python train.py --n_layer=14 --d_model=128 --n_head=2 --n_kv_head=2 --head_dim=64 --d_mlp=448 --vocab_size=8192 --activation="gelu" --norm="layernorm" --norm_place="pre" --norm_eps=1e-05 --positions="rope" --rope_base=99300.0 --rope_fraction=0.25 --qk_norm=false --attn_scale=0.125 --bias="all" --tie_embeddings=false --parallel_block=true --init="uniform" --init_std_qkv=0.0442 --init_std_o=0.00838 --init_std_up=0.0442 --init_std_down=0.00838 --optimizer="muon" --lr=0.00651 --lr_mult_o=1.5 --beta1=0.95 --lr_head=0.00561 --grad_clip=2.0 --warmup_steps=200 --schedule="wsd" --decay_fraction=0.912 --decay_shape="linear" --final_lr_fraction=0.02 --batch_tokens=16384 --seq_len=1024 --doc_mask=true --train_tokens=125700000 --steps=7673 --dataset="wikipedia_en"
Each number is 500 + 50 x the weight over the matrix's rms, rounded and kept within 0 to 999. Layers, rows and columns count from 0. Numbers have three digits each.

# q: layer 8 attention query, 128x128, rms 0.116, rows 0-63, columns 64-127
# k: layer 8 attention key, 128x128, rms 0.123, rows 0-63, columns 64-127
# v: layer 8 attention value, 128x128, rms 0.125, rows 0-35, columns 64-127
# o: layer 8 attention output (transposed), 128x128, rms 0.161, rows 0-35, columns 64-127
q0:485534537490432505465536533578457505587461596482467496524514583523520483532531466458440539485454472461522424508467476587532456417569469474568460516531553451558487511548487490441525520461512511
k0:505482444477553524523496498519489457496501469450539460482488504474520480540507562479526517534476498563467528514506554481489495487481472523465496480505545544477496474493462490510462542479550533
q1:495478609556586491452505521461533548440453462439627508479489567459515546495381446502480508547521558517546462494493504464564471552551537530443531534499501441544476487493415486550509580519561481
k1:515507558499636579485442468544548472450474506428507449400434449502475472482429484460631456571508594441417474461506594474407481533532556542495421435484576588486569473413493467481586556487536450
q2:555488499468441420493425493599570524516460481419487527590470510440567539519443430493530497506525593477448516572436557506505501458501551411481569471482518463524507577602332475509522501539515478
k2:500594548468667501548416417411531424496351540430620479371473352508540547484435283476630498566563582492479398502583573576427562581610549430550495547389546574585634464369500578552528382517667493
q3:530487504488414473505538553551581538493563500592440459450525503471533458534582473437507489507437476556552481515467471497515480448481470468534464490486420537474547482511603513493564375483494509
k3:603561458497609485493494466589617480447431433476495584589525442474473451485479393468573510490526540464497385446551538625477464545580549476454502489468514529580521549431498504545553528475674441
q4:507462448524543442424543562499508533449381420413438548489416524398457432533478621447374514567535525405370503507588582483431478524482540487442528515561571397578405563511441548558479656529544492
k4:575592505517767575482452441350521451489453428433588660383568457490347477514494434470494586460490545401528321590653541528400528611491451454533486569470497659608611469434431586598440508540693443
q5:515458558591522481462391415538459475552529501499474503538478419494427481525439523521563585476453543520554495512511504512561431545417494512545416513441477529526479506492498393571596540556458532
k5:530547513523420429486479445484535479533601466473487459463559514428488531533563500465459507444549507569523476434502508546571546474511468519423454423479484540452521459493495608460516343548549433
q6:508558587656543493492401503454514407456407460456535500510448535458601504443511426493535423544540549470524445516483469453454543482493602437538515478484477521573527431483535462556489497498626491
k6:402477468552561556489547480478461628504575431496444417565597576512501481400462585415497504498468485535527575534443485466545528509447505465516554483544508470491598502535477400570418454511458585
q7:588533560571563479508468531520576405319441474470479585428462524494578461458473375481620519474456580481541515542420475512460555545522591455558463510542486394418538472541435493540513382549535507
k7:519493382595559543559471520487471518535565436410599473473549469484411592465592589506419478538419451625403464602441463459439574479429563541503545479510490476490472523463491430481523596420507538
q8:476510429504501503527487447616492539593418541508530534462513499498429472460452521559468502539593559431522506493511527468509437495565567480515552509489528473616478498572496520514477400494481525
k8:456465544400438451519418538480431523511416463480531513552507541532576423506555454475453440532492487488527526524443452575556467512514507536622596542477484390431502539533504463499435466495557469
q9:450519502501519542480538440327486495441575487509559449448480444511452553504459480424483508516476525583562511473532567457464552616472429510515501541497476480403524423416578534586571582484431511
k9:508443475511455413499578580671499592482510468473458537471540610508505452547489543542473508562499491524531498529360477440459453473506490538498529393494507505499436517605481463493475475521458456
q10:411431479684586440470529550460520420463396396378558551563454626481503505416440609391371440570470549410451475551520529388564533566566602584456562544587545375497450536528340420473536612498568519
k10:500553468497506508582611583525558482418334526428518462617437463438587441480467372579528529497521557482557526509522465456593504479603611516551581591456504446505456608415515404558490453543622494
q11:480400358617467416500476562567520541422460374540408638525430674460513398540618636313258508542503480394446512525519373467492422509538532615414561496581525333570496606509397506530573514482479503
k11:562559468556720394464413308445570434524447432503593552443540372522420442555442517481516462544541618361498323540666549547362515532588489433607648540471543513466617479392462550515505497493602523
q12:492485482481523466521430537503539466423432406426528617510459537460491557487467526526435487547498564426407519528493494490506476543523546533549572529460476431528539513525403521559463572470559497
k12:413535491468301436525470552575401557472525534534440437485496614521540497417505565500508389576465459641463623375443397522594434449519454489496491455557447402429411542602549398418553452487327538
q13:528592603453536601501503517537507461438607509561529610532486496563512524467455483605461475422438505475386489569473400539588529348556441579452520568456575474474504432549426360388544423460648383
k13:534525452451502441477508444536501514476473497416456532353504503443415583439453533428441508587548559525483572590479500382468400534454605516447567511481556424551430571521463545595553443492443502
q14:484553582529558501524382522440526523541495502485520516493526554448473462477480433478401541482502437530550464482468574581495408502507514578490568620470459522548492486495534516508463511471542575
k14:518464531464542542476564474510453484594507467416465552543472648429454511497445551494481409449539437551524593481525494517528493576486497471590452476586465536480493552527536463570523499492479490
q15:507533520526580493501441564402395477499501498548574557545587574521397474373573531496470495447532534533500426560529509608564545442464473483514478530638450468541515504472523501414587570491501473
k15:558389460462408549474495547486524548618514486391521499446470512494507503523459494551477496520517471549468517371559458479452524554568502583426495533536577481468470466484497484530449437486450536
q16:560508422543594471472472494467516410442577488488411476554528565477479480505469508495489427449472445456511518484483423602537569368542484428488536529466611484476502580566484457402539423456461461
k16:496496449513488494498524404542514474553484489437515493406389518475547559502538413490492511447502548548530503563415518473489499490414558473571473561461499523464540505425382488499570480529503550
q17:528473473637531535517544425496448526448501516459594488511378536501518474500452554492487504514478457444549535491427559492420488491550432466441564423487428527434515462474564509448570550542467472
k17:453500561498520556517366496501473435442516558514484541516486455524497544521436573466444510517539555473457474553411504492526535471513547520512439492443568543566407496434533574490493570570523468
q18:567543486501467545538597486507563527530539485479549545469583387525521516461576379555474551447513381525490573564453508462391541586431503370575502464469453521577530466404612500570571507492437417
k18:445493433547456509536501563494661495471526520467482555537414480472437489527568562540708575524453469500551506547528499413554551365459533513486485436434482574544491528533602551516432465483457548
q19:521501507496563495466459413369569514608563500506562521449445466560393561429485510478631515519520437565507453526503438503479491486415459455509468533412448580559504499491406488511446474391451501
k19:573539544497478441431584531493513485466473513439481558474478522452499546585481470552504561490525488564590510529501626452529469513483359488516482463466612477376461468438519542570481513538511531
q20:496455501549474483486458549488470527550467461508586459455501558446525543523558500453543424512470487423505503544492457406431521456515482385485500426413506457553576560557436580516559398545453549
k20:527596478459548450479505457622637508472503518489478496537548444500522461534502498546502459526506375454491485529412546471470503500547533511632477488557487495467494453511484559503536464449431451
q21:506412584442480564419557509431511445550524470448476377462476521504493455556533458454516538516567518445525591466654509522439529533591509517511498542541582403460519472506407410557469550442514452
k21:521476538569405426495449487502460529488497443444494521580394519492582461433554475566539560474605482486443467549472469515555545500471474581480536488547439479480392467522472569556506492481509534
q22:490394521518509434645523474498548549537435494382480528465469505456478604510523451464489461496547536525551545493484526517531467526473589479550557551460507480449477487443517471576563447541599508
k22:520599478580543442483551503390504421501482430574555451475456480463520542586446597516526498410464542561422432439534532540499489463472516550467545444580600523423485470600574485509458479432446468
q23:565512548534539470599455561487508485604512531464587459522575462482486562394489495543534454502528524475488439499523519520439469472575508402394513460448472546454506428462524400474481537481492512
k23:476499483534499442444564515471502450456566486484494507522514545568584512537486612540514443458468454578490501482488497492480495564554469455537512506507525536509515418475487531522522544505450510
q24:548449490497486493493458562387563544539489456508484511490456551493515643503504423487551619558566574454475417485480496536479534526537481471398513515539524562523547464358495494502519440541510493
k24:506478468563486470481538506481515530507591376530486396494523441560476439447487575603482413498616485505604549488480459536483481451467545410576512496453549571441394505613548530469418529440503513
q25:570544450442494528442567520478554608515518584450623486525427471528463462488528532432498444503546525538579492413539440529473473448411472533531451546419439426427458522545464498575507456391494489
k25:562608506565489484467477577494509387485492574513522471446589572468422434523598509486492481527537465539573465539544471396501472585484434430484511543575502521434528479546529457551485504528563559
q26:478544569490545526562511490301571497479484519504441553411515405573389452482468554600460446500460498460497551468626467561469522474484425504522478474503523396371582480512518456515502531482491500
k26:454480453558415433490496609459458536521587539369474476492407480366476538449468425389562548523545542477495502502463535454616601499444514405502469495477410486507437478535576490473557572516552492
q27:420525532471475501498538586573490529609433605523479520542565406528594392579475474470508460493439519543503544493474591502535535463529517358488541424475501513531465529513448414574484500564474490
k27:472635511473497498475481520488581570469457457570497516569560628524482492522648466577525551489515490443528477497393398518499525492466443520526466595471450473453534461635506510472496497427377437
q28:476494561489518455469488482462496410421533533427540496438551517506499554435486436535576558525489577448520403608495514402467497494634475457457512513528450546491477552553551520475518558548466500
k28:511467525499545550537584534449471527544549459483509508495498445479396565577468516509467489509520446513415529508491508439522443430502585557547498425520524497455501441428456553456508564442481539
q29:521566521664462504575601597554487481480475572420446471479493506550493466354529463439496503475447503439506522406510497501402441584523425458536478535526522523520507597558451460528438535489543456
k29:595503396495406481479425577500459480539634548508513469536452505505573552575569460555391437582548505513531480591510453506525477467490495461502560524507472451566530462465523460521524513487505551
q30:585525468359498458456608489560437535419538624516486494511488524483468545521565376474411554587478575477535533469535508493491433485569491564481401413505541488394492454517466572533527361563587492
k30:489471534533539486483450502546542411547392513594477563435565433597467524496511515437513485494521367422521546484477430535420544495506530534573526524487502527524427484482483458527532492497477545
q31:469439536488622502514486507570506495407528528493534484490525498512456522513423465496487476465543471563496525405526505561488487506480511403437458501473512530556524485532529522560481523509535507
k31:467523587497547474475533507466499495493536513568496536472554545551516517452485511459483504470511525584490460529491509488415468518491520515519494500471479452489537560508488555386527550469458448
q32:631437518571490531489615439447467426508479437545469559499523488594494506506586457380517546539453528534468504515562545551473413487465525513554526372569524595590606531625504462424447485545540471
k32:584485527386500548438478543490446593351549490404471424489518485506496440517495465569533509430480490518351555481521510507443519470538499479513612581500524447534434483481470462636509470477542453
q33:540558499425510519507542532529482489511448461437452477460485490466494457487447502605500473492569493516521506441408482605479487508505531505537478520461537504524560490456585498509585476501510508
k33:449480470502481495567466511540445484494424564579454571500528573471612549514530528482564510494493527480462558463456513468562506556504476368490572500560414577483537542531475435526515471453454540
q34:532556392480484586474452507492501414518489524562541490523457392455542511514557507523478462512459503458486423405496565547519549504468457499483469487557556547504449615481441475476503515599485538
k34:529412440461451526485468568527516508496525451475528502523552526571506475469478442499498512507449518434498498547542451592556565482526464465552453504461482550477480512528452562537518510617472459
q35:368539507494532429525512481348458417494527515541468474534555506504473509592486544529467471491539417540602559432503526519518585523483524621570400423451602570453395506517492458378431511473554502
k35:549489560588537466522576522394490545496410468539457592495450622411451497441475476418460455459451482426458565572553488385533438481475543543361470538568479579487503411529496504473546414531548479
q36:544467467474478491489505517522475550475481504532452572476540472463521521519544442505407419468438549437502517453591458471542511475500522522529510520575456428544476470488503578495477540452464492
k36:449526521515461440600504488461518465425489552425524487460418477511485463510510536509632599454530506527554494491487426593472455446499514501592558522500461463564470424473432462464401468485507475
q37:618488440434565578571601609459460445428473449675514564475488493575463394633472489506600513467491486436469502529552592457498408457549417472464555462532571564482512543441558516570412482342491460
k37:472406486441454492555547589519581447474432458434472415482510497466524437463454525614590467539573504552370478569426467442586468550507512510523596523354513599496433493551489541489412553420566604
q38:572476497526459573557456494420520531482516425517470538523514482544569477451504498480474494528500541433517475377452449449518470587546403473514369500558526496488504437485513502534455569475498514
k38:430545473597534413447406544493397450522512480416482453556516425486512528529496506502503506518472450515426642442487566535434509525506484504547547419507447544520512496536520526551415492510481545
q39:497528489458407568520557460639589523568581522595443544450482474549559458605476506508616447565521457489563513535498450516428500473481501549545500562451536496545603408471490517508506523529423432
k39:506546559533455431480467590601633483453388480512519521580472442317516439499563515477533491582432530515526406500467518424549505481503514423439477521577350508545439566488460487560522344525471460
q40:535499555607551505542499429488617507495484509478505484614425469485518486530544523481498457450509405466404505546481494542519533505482517621465481535497485489526421506482508453518493480576482512
k40:382485483576530524474537518532557449449519479479491517553434588487479500524463497504462490477371631555486531508481522543557450512503492494431461440471481502512583527502527441513501494467616441
q41:510536525494511474572495507319519456444412450487524534612450504474494515487523541547448465586516564497529546552491570582468463498583558541469497457491491416553463552465454398509551438452506521
k41:493507512533558578522455450526438450455499510459471450427571486535451488559484493515457534494556495438457480467462508584433556586541544567406495483425479482437551424579503507596486530416509392
q42:527503465460556505529609522587447485466408503406446512502516548533494388571515534472463529475441422492513404544440455435430480430451551529523529522542518525495468575491501554489487445423586524
k42:509628540542459519513418490509549503546403540616441458418507462455552528492518498580569441528544571496568517529463506492519512490569578460506525538430462463433602396561464420420477498488565527
q43:586497470372412554612511463478510514520593496577487478499527566563426424521461438519453516492458458563415563599602507504458443460458450411542436512475546440591489497456492488481440466514505565
k43:394523499503464491436497575523537543394547430398437486420471460497462491531508470477610509512594540487575506527453470444587498522628549495456570524561390515488469573467500601488544541490529419
q44:473457531468593523501362483554549448507461517436567524528473488508462459422490497546516446480529477486606494438551418538465383535600498494600547600512542485484557457459537516500477542501536500
k44:462520411521477515472486527427477462571504465400489522514594552466462449491475595447441413481485578482502478580482442461422509621431441508554611531548577446544469514560465498506496486497535434
q45:491489496543446553493479562438480505517499486495485536430444444551506492462556540464434593491561502474525460477539430489588511518470585515424520523464498488465465462581574449424601521464486526
k45:503513457529535462491526532500548389537468541455527414485464532528487529457368448535517505411451511427459576423594471487570542501492458444452427447492583461493568542461414538528468482456469516
q46:480568567444538466489422489457513485526542527542536601572503505513539561442451461497490444452468539549489514551555629492414490549432578497426425484409493591497626489529502509490546412482432533
k46:484468398538489532445575470536452549466469434442502536552548556459468485591499544427503534459444546539464446517500613589504478512436445520504558459405604467443473480471505577509549535385457545
q47:445515513487527553469496446518493527423500485483513511455420407437376476506571613583495517484582548570574424441570535462429535530531511545468437529484620396544475466521475551514529503506500486
k47:463431526556438372593518526493513422584454511485410513496559501528506592494504434489524597473511499518533504440460543585477495425456527475414491422503408533483485513527530534487479506452377503
q48:430533544460404473473513424525590462415616556509474467480499572538503496581596529508457549522516502529549394472501436484552382479517430495511406538463410423511449621433566427462530533488530512
k48:629578493508512460447516506436408480596439487487545459521514484391528462579490467458573507590471486400519534446502474478558476456588518406589561507546491488580607469492427546460401503505547546
q49:493521458574473477507497460502462502478510436524508523497500400524466514597491604505519457493536487504454518514493533443526484509509382543567512478467493499518525561526517488482490469586518536
k49:526515453468422507478558547472571461485526582527542461512568553496538508482586491488502536456476533466502516538457539563489536459530501478479504501534430492459418458474523580596461469488519383
q50:490509578464455559489505425525513524564525486398570553491475534451455514547495499508504514475510490555509494593597478444549516478515503543484448496500592558415464448531550450520479420519508472
k50:521509538480552555516471509419490468562568497491521505512491457461453513425493571507494490487498534477543501556382587489412499549500478521473496441464528572588476404432508531437477478530488430
q51:502595629575454542495473404508423530543533468541494467568507498452510530508440400401510495552567563481547445492517474507458580488549487548573557484450563593477601381476497519490426468498453439
k51:452476423470575446508562527514466496501453489506407490466542577462560498520498575576523527471486390587577475594455572501458538466440629462496536499543476436447478516568542460570553488517496510
q52:497494493583473541443497506480466525544558601469519444439503475445456586532445509532449516555477582538440468402428653499563452540471516510527475452417507553524444414490492478581349440509454497
k52:533521561477458508537583452518520509553578420597406426556519571521570521477494579420550457515461497517518532561620504523442384581463577504471470496447527554426445454514606595512411531525497547
q53:471431424526504526423427491532494485485472491446508512518525472432489497445512580499549568526470481625496485495486446494342494460429474428521449478595442640537502500490487463536515514440568455
k53:523440543479497382561528457430519534433546511536469490552552458570474536408537504542568474578540527523558495494432554498570507506449439532537550433509480421457535409540502505554531435428576547
q54:607546524464503381422469489455508508488565425580456515405616404582511528449473576450483531540495495517525490529454501601570479497473453558529464453481536491480534548357562609508474375533536489
k54:555461522465437523603569571618530429555387501532482500555586458516509538550479465498472503496484499543540552405465579385477566476564505424498586471469528513397437449510437460489426452487521550
q55:504467474484559461487426442610446533494498505472409549484507483536577463442450501467475566574443388405439501520461533545609588434485528525542474476499476531509508529414474409529498447475541494
k55:532580567466465527508524523517450607504537454560492458453468496557512501464546500567529464420476533526531425451504519459548448440614483450495540551555491462461539511566524465550459401480491493
q56:502415474504396597355529462532441449416554454561469491533491458482396474502513436515394531493493472501486475414599485483544578436376537543520434509438392407591506505406566583385526522457568469
k56:545472587470564465553391346506523570554490501459549406432532424545445424501545398463646548517466582545480532543523411542491437607554504453459400531506521465540489490476541456561542494538558541
q57:387603446476482489400557537514558460463378428457431482589488442482465464529592527454599550450587532453470462426521468457513383465532390549483467420509477404603491514447476568512485529486525585
k57:386498602551413393580416553454426465513391531564607432457490543499594517495528456569585473503460431430626492377449453587466430514627543474624562498534450490494564487562492563540497476589546547
q58:433486541588380466426577558486447579431517477518585434507570501466571515459400404564566491553493445518538537515574449440515556522508490473500527511509618552467506510468586452555438615553522580
k58:494482511576589572477490508477493524460565467473473521461564479521457452388521520485493544479516436587504456445385509521544538450462527476511480560580360499490508524522466580434411549416627503
q59:506489601443491477575498466522447463416413522629433514505460543446451412460504428519468454517531559441512516498514534512530430477495431480521614505496508542524443534567461435570430483498526503
k59:469508502495412530492466553446563549480457435531418461529499468414491550440502499533408513497577420510548491539511446511501496522547580452564438576490476468515572552461475530525492490468472472
q60:513514491563560426534503572530469462585475476560403477469506559544493530521557487539570351542503419440595532569575480554442475562521479495522502448455509504403531542583517520498440483441477445
k60:521484429445527501465506449443478467543510493474468562507505441419522468442466482497476583423471452483514452507513490503595529455505508473506456515547511482431507517543491402516492440517549557
q61:575471574478484544442435561524558551553484430566477560568489551494640464528603537543404431453507522433432499487418528422423529515470494503398525439518446507433437538448501540516513454483444492
k61:462520456486490489456510501556506496486415498510645507520536534583523503435631524561434601558534477459558556546559443482480471452599550513614612518358535473392490493573460340446432479517517444
q62:555481511545459438493528605484409463451535533573504558464472535497472473497540532510464488483516468493596442447450567513461615546576501538551570495452465549484475429457435629494449544449531458
k62:509473523445570551459463558547451574549390559469596463461496553574480522429485521498441504474513488579519547532431461544549480467525532536452543573480465556505454442570470482502560432506533523
q63:494519488517637549626419551351441520490540446398522452534495510616519590525524487544644505498464480562558458548505561440581574509502516445494563485524469458455438517451424502578499496437524518
k63:468379530539476537477515498441481458525543527472556493446557570423415448399484601516406493467534515433460503562479435498473450361595469542436603503477573601394489479528444507463532505541510489
v0:368428496529487562519530436548534401481413530454541526421502518466499540479455505450570507514486614457524453451562518451480506425534469444521422540514506505511455491669524479469476465473550483
o0:535458472510485555560438500534450525509462586430605406437501454477478551466511442478452567600549490564476463521504518507494411526581520514534508502554454519506404456514479458541448483560532608
v1:513513554450423466422458530431451522586390531501557486522562491499503586573495392477566524440555479447435513433429526511412512512505547479595473425520517511449518528551451440497566518517555474
o1:450545479447565589554489412490405469517493583446505472494432508587397497478478581488458462534483544474483526455519514521473489488526538427501528531518549525472509533547478443519530519531468555
v2:408530534411482465536474433466625497465443553501518500414520485465472469487507493546496482472471446443474429453628499405511498520548517401537579505503433530421398488546510668545486501468541548
o2:469445502544507541462485553442436491601437432491501486559543538493424481530588511512448486469542494546526531568523490489469478526544470546479568460549487436506520487416532517446451548531484487
v3:447465472534498424567508447450468573488476429556436404552495503504478493474523507479579464511452601538458465433475556492405580523535419428471490539566487463444526522487400541485475484506431474
o3:523466477477439507550453536524450505507487547506438496516405496522491492630526510484575644526534446470499523508543585531514433505506515487516568438480541454468408510540504558548316487528517552
v4:457471538583491592400435470493529503447395452501526449484512464579441576432435445495581458497546517496497504461481507516521584430493512425538489493506522500554526480573520427499534482522512540
o4:506460462491530513516558484539484382449461521514517487466478460466452489446563512483464523524564599449515408486485482450441494566526495515498470519572484484500559473453538492508505546572620555
v5:449461496474474620466486441561602495414515441510456471397499512430491532546485462445524557527424459449515608520503540506437498340570600490456451474534489433618553507536481527471560481519454582
o5:481504497548523544486431497544479488496399553454564500468476458529343454419515483635468458490557562503574454404511405519398423555479474508569487524512481505410459529414569530574556623505546544
v6:471567455476501560412487460483440523563434540509574494511475528456477631498476485498438567526556657463491480440451475571502543442509517534461442491563448519461520554562525620555468580457522507
o6:507453538471511548506514523473477434513476468531481428520424596461350488508509595468436506540507519530502470425574542539469494463547465513533465480478534548500493565528511482476512497486357502
v7:557459540459563454477486470408534500544525516499523528440533496500512506491454597483475520443543483537474595544473501530562532582563477522561484527590461476509510379480482407517421522578498504
o7:486501419541430499460567501518529515463564478545550587531532567535563475521463477442473506513592497522525480532416490502477551466391508424517480503457487466530547536462509595546559466499534495
v8:489540457459519490589547496518512519490536487567558512505468505531500492515474485493439485470408446518471417513495504502522475543539563478494479425530453421489460566418598537534465433449417574
o8:568474567485524498494544622457528478536428442488452533534520513445497564552539514473535490463506528531482472457524544492429535480474551444489495494491493529515582488529472464528443473442520486
v9:488449556433476574424490515514522485536508444543564526471448585490501524489487464504392572515464438442527558545478462532632507540471478419484509500566513482458463539495478535614409506490480553
o9:480508510524556480500437562521477418501438451438492504593455519423528518387510471523487459517562519480558468514456448551393488527517515507500490463453546521513588479552488480467579503495496459
v10:406510559422559576465512499507464547445554525526514453427530520482488500520531456532557568409476471533590552490412515477431511442448397513592565536485619434523469608615497402433527607528551407
o10:450538416546557523467461501473475417510507626418556521462495410532421481475508590481414532569494445486558473535486463493544391497491481454457431532523476450472500507469446521455494403500496522
v11:519439464480527553534544487543497498496526462583456448341549474475451525475472465452563545442567500574411571508342564539516484455397565549492498474478463469490425443466543495378532512414562564
o11:488439510439544501495508540476488533504472574529512597408463492467498577509544567512479469451520531465581470537629505510543556512513513531459499518537480484388443522479508573490492447528526483
v12:527483462522529459530474551512550568489523546419585461565538480409439551479514530545478527547574539533371449526499441480428533416492506424539583559480452487468452439429432460480441490518445460
o12:448474467567530535580480464458459585539440486507486431473507541441563460540550480441582578501514510481456482490491616515523472510552554497550525466533476555537464533513489518537419477533562531
v13:516480585541389489535434472575439500465536523535616513442517545525525495460405612475518417539491500489557511540430493444533459514486520517476505452540516497554547458581558362536498512441540485
o13:591539417382361532466526442590553493504543519559529512497473469431472502573483510454534451536513566573413484524442528491401468451418495462508436519450481503532578520481516486501554409602547519
v14:479537542538558463447481523523444452479484605500501489425461461460523515511495465574509510581502456604473548492518489523562477490488508444462496378501491518453502501501522440506536448469526506
o14:441491477460565413553444540507492492475509455528495505507513481507582585464497517461572469431468521533516499493466470536538526463531469498466466529454501483467527513547427406484509449509524508
v15:499472453453551488557506544508539527601426475472465561493544483430524451513615519472461485499527423532521455520449444415564505532561467614459496611496519486528495472558445514453498508503475507
o15:437470543546532528508526480478473570521602470459479514503544522539515514529446519470371506472475439540468606553520522512551537552523543494530540471492469468417488517457532474499492439416473508
v16:498502506491418471534464658487499585500557571524489428579465495574525511512521455448459502483467503493514558498561456483463463448575472493488488583534479505529513431471477563577524582412546471
o16:516503480442588568553326462433536539456397442438566513544522522513507451442499561460458482554441497436502457519523529511535446508531537460489513469483498514510481528542511466479480546480498556
v17:553500531572575490468467477486536470505511471528468430414484438534500480495486458514486484502529510418480527475494470414466621581510489494477447432470507512496516467491581506565487605429504556
o17:513511458443509479554510464497481486471517447474451564478485484539545509448551526526567577547517447585441618529497434507508509496484498520520512484492514480483534508521468507413490545441519419
v18:471543470486499477471524493530456468469388548486393492502499530472424538439504493504475500557550498415458522497474502587552579463479568458437579507524539440528435495533496555497500473571523467
o18:424404516606516522510477540496458447523420454528482505504559461538578514515479472459488457464480498427515491500535452532501454507586485543486481508551530534488499512558508534509509501575515539
v19:488379474605579564573522423532496439557538464500558374509481514461536508609519458513543540429495444555468526528487540454431505408478533474515474552325478547439558388489509532541521442392543498
o19:466535483512541527506418454484511541420553529464537490466501510476497563415475512541581561546560528484544497488520491464549415548493507545491542530558429569480456461546409474473398485516610550
v20:504478560528421492471441505567459486455426446530562505435551534465430552502554450464601564491487457536545582488453494503421558456460434405453403574533507509514512399539521522636519446498508537
o20:520547491468496522583346542583472446424391514519513452508492513517475476400541537447463574582509599476577487426509429477480408500519500458503551479497491489522471510520524474436451510508531547
v21:630580563514528461615426407544448475464479458578485496521513468513553387526459517532518509478531442476481540444515419440523552535527468512564423490495549491534538500393534481473494460523492520
o21:473569497514406480451503536509511479539562462487419533485545517544448520493477503479446560451436478534463535429547529480523500477435505528497454539494551488521527491529537495505492516536497555
v22:534461450419488508533491473521553522567595430483502484476478480544544541508462504561543527519476426558492435466541533546516435458462526481542517512456506467470412589442609497531487411483512539
o22:489528553513513504486525515409564490484541494612590490427524550459461556543497490530496493478507509524549432443545503466490488452468505550477546519488505471479440413449469500541497464472500470
v23:509504519485542480517530520530548531434548479470461456517427524465472445421641492514457527483505558549565413496478496526536479476622448516506486523368520375474390540454439598532486502488470482
o23:454465581585574321469544576391483475479453500452400522548438514422515621494515548542467455484556434460617503455506495500499439521473490516454436488499554549554472519454517373513538561450440539
v24:480480480466537501553532473521458526563475486551482483526467443500477519496395403476543403495553393406463515508480541462503525417538522513525468515413522531573409381547495531530531487524461550
o24:543461488545476548469611425516511562485473452491494513466510527504503512498453437493449542516504582512546426534565454470513501513471557523479529532499481600473462422507457569500496525551631474
v25:449520455459493379447455528440524420507482373516520406496556479514506457533506425559437454480490511488517489483554516527552528533503554500511602444474407496519469505478476579555491475488504418
o25:533496540552449498458488460416488505489531467508464542486546481471609482557584485518498531525535480484525513520486511594537487445479466513487542510516513577544560432559542491431419538530456472
v26:513506572486440513518563545523503399514438588487489560549446511563427537497540464483559508436563474494572492471471418538471461455483522445487511404578535576572485418475462579532488448450495444
o26:548614482517441530532501491564463424538366482500526509509445526536598515400479471530543430540461527501571554467491522487414534586552459470463507522542474475532511497521529476476553519563487591
v27:522507543495530600429624501481565407487472430515509524551510476563573502459565417551428569440482439467571495533565403483530492517479421493525558549500546436421467589499520574503495530491490439
o27:521532512546536520536522502444467408508482494507471534497550470500495444396546482544433505554474474470557519521527442525561542575468505530436508552534445468569562410453560540420570547447472478
v28:468449532462469505527511496575629495576511532490485463417435594531487523412464474617513498407501406454538481508458468512589477490472380565557434516499508512531528474483548441521513555441471506
o28:529548511480509552468472476567502466552468499465508557458552471450576462409506594507457505537541504543496519556433440497483449488458535546478472529522527464508570475418498494457523445473553485
v29:552531407490409509528461472494425579458485508518462489446537432511536624430448532524468535500529521515516409487514573507559480592583551531549475522546501447489550504458513448430454504630549542
o29:449492523516508516457524527509521455463418483438520582490539514471463523493520387569563555423515503441466503514509608357474532467463437402500442418535537430541467479488552605495526540493515523
v30:497499465544527420441480471529588488451515447460442460495464526547448546518498649469567465552564553541485463504416460444503571504591495486489543432511578491532535530549545478548505472476427504
o30:546491471505517456474532490538458517489508506587495518452470511577523503563479500441569493535558426453485463435551476525455436508464481554564468474430528519432493562559453445582447541505504489
v31:520435393542504425537458557468449455443424499416489509476475517552557482480487585430441496450522538473567518519509408561458460544463455604555556545464574485525481512447558472497600530509521487
o31:596476540483510493538545446498549515522623540465510541567482541512449454494443624488489480507430465549409487564408565537571560487489505490461519479499464494514510517478484502525503496552516466
v32:474521556456587424439543473431479546453496533463468533556516574425455480412426480486491529512443502500458519600453478489552573469553513520510498439523439491419435561487479508523452518518481511
o32:514420517595507443450517462566468450514568430513435518524512423473466503532512463484459506492611486465481491513427444553470460467492585482574457520454504583506565487529468547518497544505578463
v33:552419489454577574531575512506503526511549501476431477530434515592439483444571403506411544474587479454465428515463462612484623543567483530457484576522514427507470516451493571566527497488476425
o33:527425556553488480574456593379534455502485440436512548577489527446591527477471585488457604503470478523503531500496585528484490474524534514444508474545525542493434474531498480447477518456531533
v34:492460560349478454499550545535525473540557475488488478457561550410434474419549565410495478496527569501519468492541592519549464561525560501534499488550450419471428525538571558457517496459443387
o34:513477465432477472461437528491474573512526504577542522549530466461600500564548496463488496476535536520490473521481503541517478493478512452452503534538465535490502442479480468456480466452374572
v35:535469471536422519465537527506432463484504503443467406496458553490495526542548481486551493577438475587516517513482467512493539464461464464562550553513541448538577585521580449389584480539494444
o35:490505496506502494568412551471577417443500535600575472453554488566521485478453491528510576475512482435436467389506487549524418475505504509447518564520459469531469454460538456539479499518501548